python train.py --init_std_up=0.0292 --learning_rate=0.00178 --beta2=0.95 --schedule="wsd"
Each number is 128 + 32 x the weight over its row's rms, rounded and kept within 0 to 255. Layers, rows and columns count from 0. Numbers have three digits each. The size before them is the row's rms in percent of the matrix's.

# down: layer 12 MLP down (transposed), 1024x256, rms 0.0948, rows 924-948, columns 128-255
# up: layer 12 MLP up, 1024x256, rms 0.099, rows 925-948, columns 128-255
down924 099:094114188126124143166084145091130150149113121148167219125157162138135170117064157173091153147108186165162175067150146116174114095092097168080114140156148125196108075098115123102149050126107122156099125174157166104120078178158122130126113130109087117116151126139103153110079132138110142175149136104112105141169171063122176161187142126136092148140140157120160070101148124138062112069139
up925 104:112122134167165117119096157137113164153074156141084133145103164121134096174134196130144121172115140140139175119117078127125143150118083096118097163093171113125160102124117118093148137227098128080112125091142087097134116119087163107132125104140100099160117083157139185134103135098108179239091142151123105104120128145041125098162132145132116140076074185092163144178103105117137150121142
down925 105:135156122137146140101089172088141145088094153097187101124097171097142188133188189118182160125126098141131151151108134146143148130138136105115129100081098149107178163134184089084087119096129102126097134180143155116158168165199111129135085104127153119162087110115115141125127137129089103100100106115102145180147157113144160176055159146126106168090136100067174163108134036111087092120070
up926 026:123163086120137086175127128169127107123191103114158098088156142067151101116077098147169118130140089129163213181118193195138090124109073102067141142155154143134182073110101177117120143148119106109096076052078176079113113069124110173115181105169073143125102076151191121113122122109157142151127090074125149131150108178116127168100131098100108111168162103132121103171164126105096126136142
down926 024:158128120184115131110128099090161061096100120107151116112079163106144180089150116110136142112142097168155116203174098144107121171120112156140126150087131121101093112102136077140109197121068127135088101053071085126124133102180146133153127107120144175137108163102149129089141101182178120097114137124146146141106122094112111139121139129148128096155142175142168197125109096094183115138150
up927 093:116115090132182165121109134121085110111132117124144119112121109153148122189095102138191138106118131181141150098117065127148137072157105183115137129121078173097166110083105150142163142127142085055126096104126108152126087097150152102078109179122109180081139125086122148118171134108115117117067127124037118170199084125058144169131206154028122068113107203104155167156143121118114119120113
down927 095:112102105142161164124107077132174143122093149184132100165191135102100168192122158125091096094130135142101118057138135161130112164150161101121094107134085159117141173148134063134128154129141129116135106153153066125098132186085145066131091167161156153140158139103152068105168124146117147145101168110088087089133130073103145176133160125098133095138120135170092092097186069191139151102073
up928 094:125158109157224154142097101141115124171103109121158151177080136118121131132119147163087127162182194151075115084164122129106045108141141074097122107129097140139151144122149154136149125134129083067093121137109162136172154120147135145164197130127069174139133112119156133048114171120102124146155127157122065165163118123152110133123075115071122071148072103137094075111116156122129077174199
down928 097:097085070090107114175097133083112096121171132165138090110127127109148099137161113147163157163148084119180153116158094164110181154084146124134131064125124102114144159112109110159145117213138100099134112152146166130080192153189144176129124059145103089174068188150070119132088105118156073116141120103129178138125098203106107130098129141158078159178167054128112106166155186141151150087086
up929 095:085142063163173144149088175096111129127152079127127133138136099121109110120151141126117097138150187105125114114140062130166108061106133182086165143106135172143100118072144105117102150118142155057179128096099131142164117084151112167092147118136105081176152152141048107096141154148126137085160078125134079123142135181145107126119116140100074101112113097171179109127150068100106121167183
down929 098:123155117112141118155188174103105128089185108123125147121168155142153081181116155107051127152146107113119145098134127126139099129141141120108141185128157082129083141216181107159128107113210134115080131138075109119074150058171067176117163166092151065173116174109124173140103131174130084147125142204131125092125076096090081116168121135199126165162163142127090093114145097093121094081170
up930 095:075132122099142121218122054140102154100139139176162109161095114102112068113156115117193120069120140142101164203082171150170146167161071180078149161110119097180141087156090151134083172088103132116113125107079149075082105161131152170096079160154131128133082131149125138171151112123084111138159074119102149087133151133074111133164165142108098135138107172164154146152112149123108069102127
down930 097:104131205151157135129147108110114127129124177146121090099138203138098150176145033123075114099129134113118104119099165187122132092083172184155152141106132122126197115133087121149091121125131098131148100160118108154159076117118205079154142122115090088146129169089112128123105144186094132173137118161078137080107144097138080161168143150154075092109114174123118143117135121115137178119110
up931 103:115140124169103119126099226102075208154139134163130108101129139098144105133193112107113100112113152130099140143130132164096124145067124111119138111114174126134129173167149178109101125102126084113036162130086081163143170163154141163099150091134118183086109148113132120153130125089109144152121114095056134154142063145179057115102130121154122179111124143098134172155200157147079091097151
down931 100:139104105176182071160109153185149075148106135166090102185213167104117116181180062128145171121175153153122125117124130154108108162121115185101168114124115147156118055081164132145147146142144157083118073232170104156139135123172145162101132149082135168132112158065096198116052106121129099099172112158167083085126099192141110138139138175137146087131146147144131139104117158136124154178149
up932 100:133124159177131063119081125125186168154078141160089165080126097118092138170097114174122066175117151189112083142125154129177067104104123092124139157088100158071118078105105157112140149088129066144146190103171116076101149126117143134122203077098127152146142100126073101085109145112164125155135141117105099235128123134154114083067134116119119112136145116157140126162148111131144113163112
down932 099:137111091076139078087126081107137174123135158057161151155145085160141115129127059159154105097141122107178113190106158165106115132129130171156117164175201091188139087196159127198137089125160100158126112135116130085142120064140129121140147070156116080159115141094156156140172121175111139120111090116126166135075134160162110154105167122195095136126097208124072168178106088120162162120122
up933 109:126158082138155169174103167131117143172106135150161158172156075073117159092122141188109105121118116115133083170092160173137127124162127080083132183086175114085177161128119147116146151148156136117110099093108129127134119104162143146129141102144062162129150140144163155095147152146153145137079158141111169084099163090189147179095091113158168060164124104063127155110187076161083155135178
down933 103:092219097129116169131091114113178152101127133110169131191145122127154138091152192136128140072074147124096108125122114144061172128142131175187083072103154106109155080104118094129143105110143128158178110217096170091126137139093156138114092147147133146098137162126132154149124119159138103135131144160106133133149162087136175138100059158102106159126102109124180207145105132097158119134181
up934 094:136137121127160127140129061177113077075108149143111126132148169075196134108171117156127142137145088112110138124059159116175092079152147145161161097111134186189150134083131135172137083202135087149150090106130057148168145082091145130075131127112100113100151112117092095066101173111127188107162177081113133109093137161074110157087109112123123123073135150094159106139137155158134112166140
down934 097:131196132087079129069154072094148104115129104098121099129151154081083126156205108161148102168147138151132103096088155125146139121150125114158113078097169142136119089121152106154137042152121128121081123107144058130075216086076160101121163123150101123129165132079112095108064138098149144152144164156143075155136146170083147120148149123153148162129168133102091135153200179094110121122131
up935 100:088105167107114082116125098165127113083120099094134118144082107102137086219182186166129062165169087128098170115153176141121085101081036136135136157120151119131125144120161107120113130164088175122106121115100170082112130126090152113093112067084102223153121049089122086133169134094129116194079148123108178128139153116074149108084106158156106190121115172142099063108134086152135131146196
down935 099:161088062097140153103154205115093142165119146110137137106158164127130091078094148108117158123089123117071124148083075068097162100110137070145156203158153143149140110136149130118124162155076146144121119146170129100130114099182185133134125129134138171112094141151113170173115073074144071073106100123158156084083115155134115191135185104080118170153166090139125144092163197157115096169100
up936 104:150204128118116103143101137227142125099131130119113173091181129076150156124122148125101145162113154174092153168167141101222109140118139147098133119117127120088171090106143149092123116148069110139082125107138113146111141128107185133108211123146143074207150088117193144124097157096109159115140111136131123121158103113182109158107060128109124140174121142138155106155154171111113065118118
down936 102:179142184151155176065052143115098127128078153078065175173175114133103092144149098175160160135121156086195148079133096141132128117179171117119159116164085133122132136087170148089147100101164192136119102127142157104159119130155159152064119138060075104142092111124167120119159131211113129124096154173162114115128111112090150143181112129142116099091120173148079139167151087133178133080141
up937 112:156121065197141099111134169161065112186140157112102148146110120082062108140088155162149115143137128122161136180162101131128082044150137093110126135194171102128139193146135129105142195157142123082108171099132122166159132104158136114136188117123074154109084115130144139089165154120084150146083108123127098159105152117172131117103122078060144094136134175051159144097137123116081100144124
down937 117:160141135177112104155066135178149115145126168144123119184105080184082159097119096158117143170110158162097125132094125163167131140142098099177081114160149103095102158123119093124118157211115115111138082073151099089086131099135090060164120162114127110120131116134145108122110106106081175106120123175086164142116136142230122122126170152089151107129148089172106096110100140071085136119127
up938 103:177138098119194190163125149126053129085127086119091180136174178115126093103142117207165134079099181140156134115126187113142129141135118102085106198110111112140155118068094127200100134115127097142145115119117119151178070140077130122079126146161117172103095120087088118172136103148157179124115115137111082147113066105110137107128102099055109108129125132118130157121240137121093098174136
down938 101:139096167096092133095063121141136082145091137183081082127172151126142137137171164048145066172173142078156136102096153141155102102124069085152110082105137144117101117129176155154175095142090127140122066162100073141061139180134197101158115186092112132051170138149142142087140109118112127125106169121138132101155084091124089177169178109110121106161137128109072137171176185155114130091167
up939 100:157137094168183106155135151106099106159120125136101102140110164086122086093125124136133161129130186173104131090067147142192098155123127074097175118099114168161118113117110131098116166105161117174060075122131083101166157146152101090075181182141083146148078162092133188152155148151124134100096128072117164118153134189110107151132120122135146164151152172130123095070192137138150145072134
down939 099:102143134149132145148150149137166090101061060118123107097122139133104099121101146122095137136059103064108144065114151145184166147142195145128181133182147173144095118102131122115102172114152158096083061228148062135149124118188119130154142180151069091198132137135093160102127116173138104154175186097147085156153143130048105098055110126104144125118104153115169166145164147142176132134152
up940 104:028142154098117118143115124126098164151175055101132140062147152112124124140098125074119133135114154126113136173146105119182086118172105064085150167114077140141155133120033171117217127094110128178086110100174163163132132118159123094092105159144128175159132133184129118105129147149172139156167167090149110152170158181125108122046139072125144071144055194103161100139169121144085124100093
down940 102:139157100127138101106144123144140125133138121105117120122146107120104139079147082104170133121154057186129134128169093172196165097164121146072191066168119143102071167085065168155118079162172146149152077116125111198166140097055131119120065145170129072136109099116133136158127147168119147152071127067124093131130118157151152171142112134143095121094125134117154118073134088163142151187086
up941 089:137139123146099128124156173158129165183178059056132109158087098092142119145116116130069156131186126166092171152215128150146121095139168075121172137143132086137139142130160175105151075186170103162085095120127182118124134146193101124123132147118142169135062131106175104181095099155129193135145100105096173104136116105226138074092152097134155140167071121114114087112129178138155082159182
down941 091:087131094165133120139098123157090133119091126154138141099158137123155139109187054116140079084191110113108084107133184110124105145125143170147102196167082210102116141141120090120110221142146163140116135100095094151115109107126171111136159085165136093094141124133090089071212201125147107162131109093111132224140129138115176133165120107142088072155110074144171169114103125114123128119094
up942 097:109132105098142084158118113116120140124142093192134149091174074093105211115054106149092158106162168141173123209101152141140120110096102123121177145162122174095148141118118139115162103170112111121113129131151122139138121091102127076158126132171128201164111098148086120067113121169107125103145121116092128113093075094098140088155112172127104091165173122123143116102146148107057132144147
down942 096:121058052171110107090103162197124128131092126125134175136099079164129095140195097095127120127103083159115100160159143171153142088159115099111131099137132117167117164105153140119161131144121161106192135179171166123147146146127094089117123189104193135131094079133153122120093180099186154078140118183105229075116098146098149152162123095131094170159112134134089100139107112100153124063130
up943 106:098134157106187160190092139143144106113103099088120117089142097114138153141098187142130121119173156104176133167146138127142057074084156114151240130125113100154141194102156114193205127086116123141082136105094166151083111101108163100115100124114121098172142116092134138148154192107069155151069062119088093112135091079154123121101180101151102103121118132131130074124143070152119104132144
down943 104:139099162139171141080098157144097125123103143094144154191166162115125158156133133107134129179146145063108121111134102061089132178138067107135117103135154135165077118102087091051115104208079080110154128098157138134090138175125141168158087136103066141098158115135101126121133124134128196116125074100082112093148130110160108129103058124125141167120173134143158092161117147145140159136159
up944 100:097129139171103102114099137089149105144119149140140130156090126148174056150131133143154108154140138130166180110175115108140069101102107171131166166175131139067163122116108154133102144134161116095142127121109154158085161140130151103124121099139143130073126122171115116143120096114179135089131164114122181179130113129132158117087139132149117170089146126089158077102145130093111066147128
down944 097:120129157188130065133170073111100153152166122135153162117192110167127110126123133123093124146096145154169083136200115103126117094142099138113100077096095151151134104142131132113126140122153159163121145138101100094097166170093083183134169126070093166154159101142184110131142204173112136172131134193120065155135156143093159159089098136102101120097146144117115125123108073094110139206124
up945 116:125142124128142146155150115154148128191105119127149131123126168111174113142111146124118104117158143138118159182173144114142047158170140147131188186156105127081111201128157190166173044093113149142055042110090110118181141145166113178117152056093108112093113115159118131117092147158161110122135136110160182138187106150128078105123158111095096123110120145148128091099207088117133116072122
down945 108:080159092108104128101133086147137089120129134118110184137122110100170100123099168094091180151129147092182119166128174130106123102104131146134117148094123156099147178065069132105130151110099118094153124255128094126123169155173116107062079155121155164098128169096133100124122099135146158083185181117127093115145098145160128122126105137119126162130088133138205121132088156079101127181238
up946 096:096098128131147140164088135118167139171078102162128099119093098084077079108155081085145131123165171126165128189171104106162132148150171070092195148157174175115143175112129163153157177147162119169137087101110141074145192118093139130109127073162110166157158095113133130183173141084118159137143135097116134092076102106087140126123101113091111168097129117185098125144085133160068047078099
down946 100:170131107145119098183173158130123210132147135118085083119095153128144106136138115148161132146142105140107122130140181108091139105191071119176124089183141149150106116116093157138152053144096128119097184101117215129096172108191062150131138144123117151073191140167125058114178166159157139068162111149142144126030126085172137119132121174122152111123135106042161148160104047118141109120144
up947 093:141182145172106155171159126120128130142190121119152175117096155090162133125077092116098082125139102169146138178078117148216150143118123115119134150088110075121142124140153110163106182143150155110099100094176089104136168108148149125065060083178100161129050110150134135171104154150098115078079101076153132095065153118103117144148130165144151125120188116078176173096151142108121108122155
down947 094:139173104181071140127148083083171150114119189162115158113128136068116098112114150100105147105184167113139114088091122111165128164123117145164106124167155103089118160061169102093160113166126161122179115129189109171187169140205105133137127199113176145123145101099179137109118122148092096148126063137118106139109115118091210096107078166137109135152118097101106180108150143087098088137095
up948 097:163151151104150102159156137152058167141179135089096110155040194144200150152116077124155047163135115151098174117115168138152176086146080172082127089160149087165118145117099184168144124076097103074123161099157112110123125102159142170121138108147095101102106119184120131083144139096122161089094174092080140109123128104125071098108146150110081088178140156049124162120105158194126139078232
down948 095:112096111137136103120088106105149141153142135120096121140108152088186104170087110113104146061188136074095136172141135073117137144135148085167113131178143091127080204085215103159197146113095140144175113138133162109130163110153120131146132115139188138066112035079091105061115107161108125092137173087154152138167126129163180140136071105146113090050143119219122187149116145116131074095117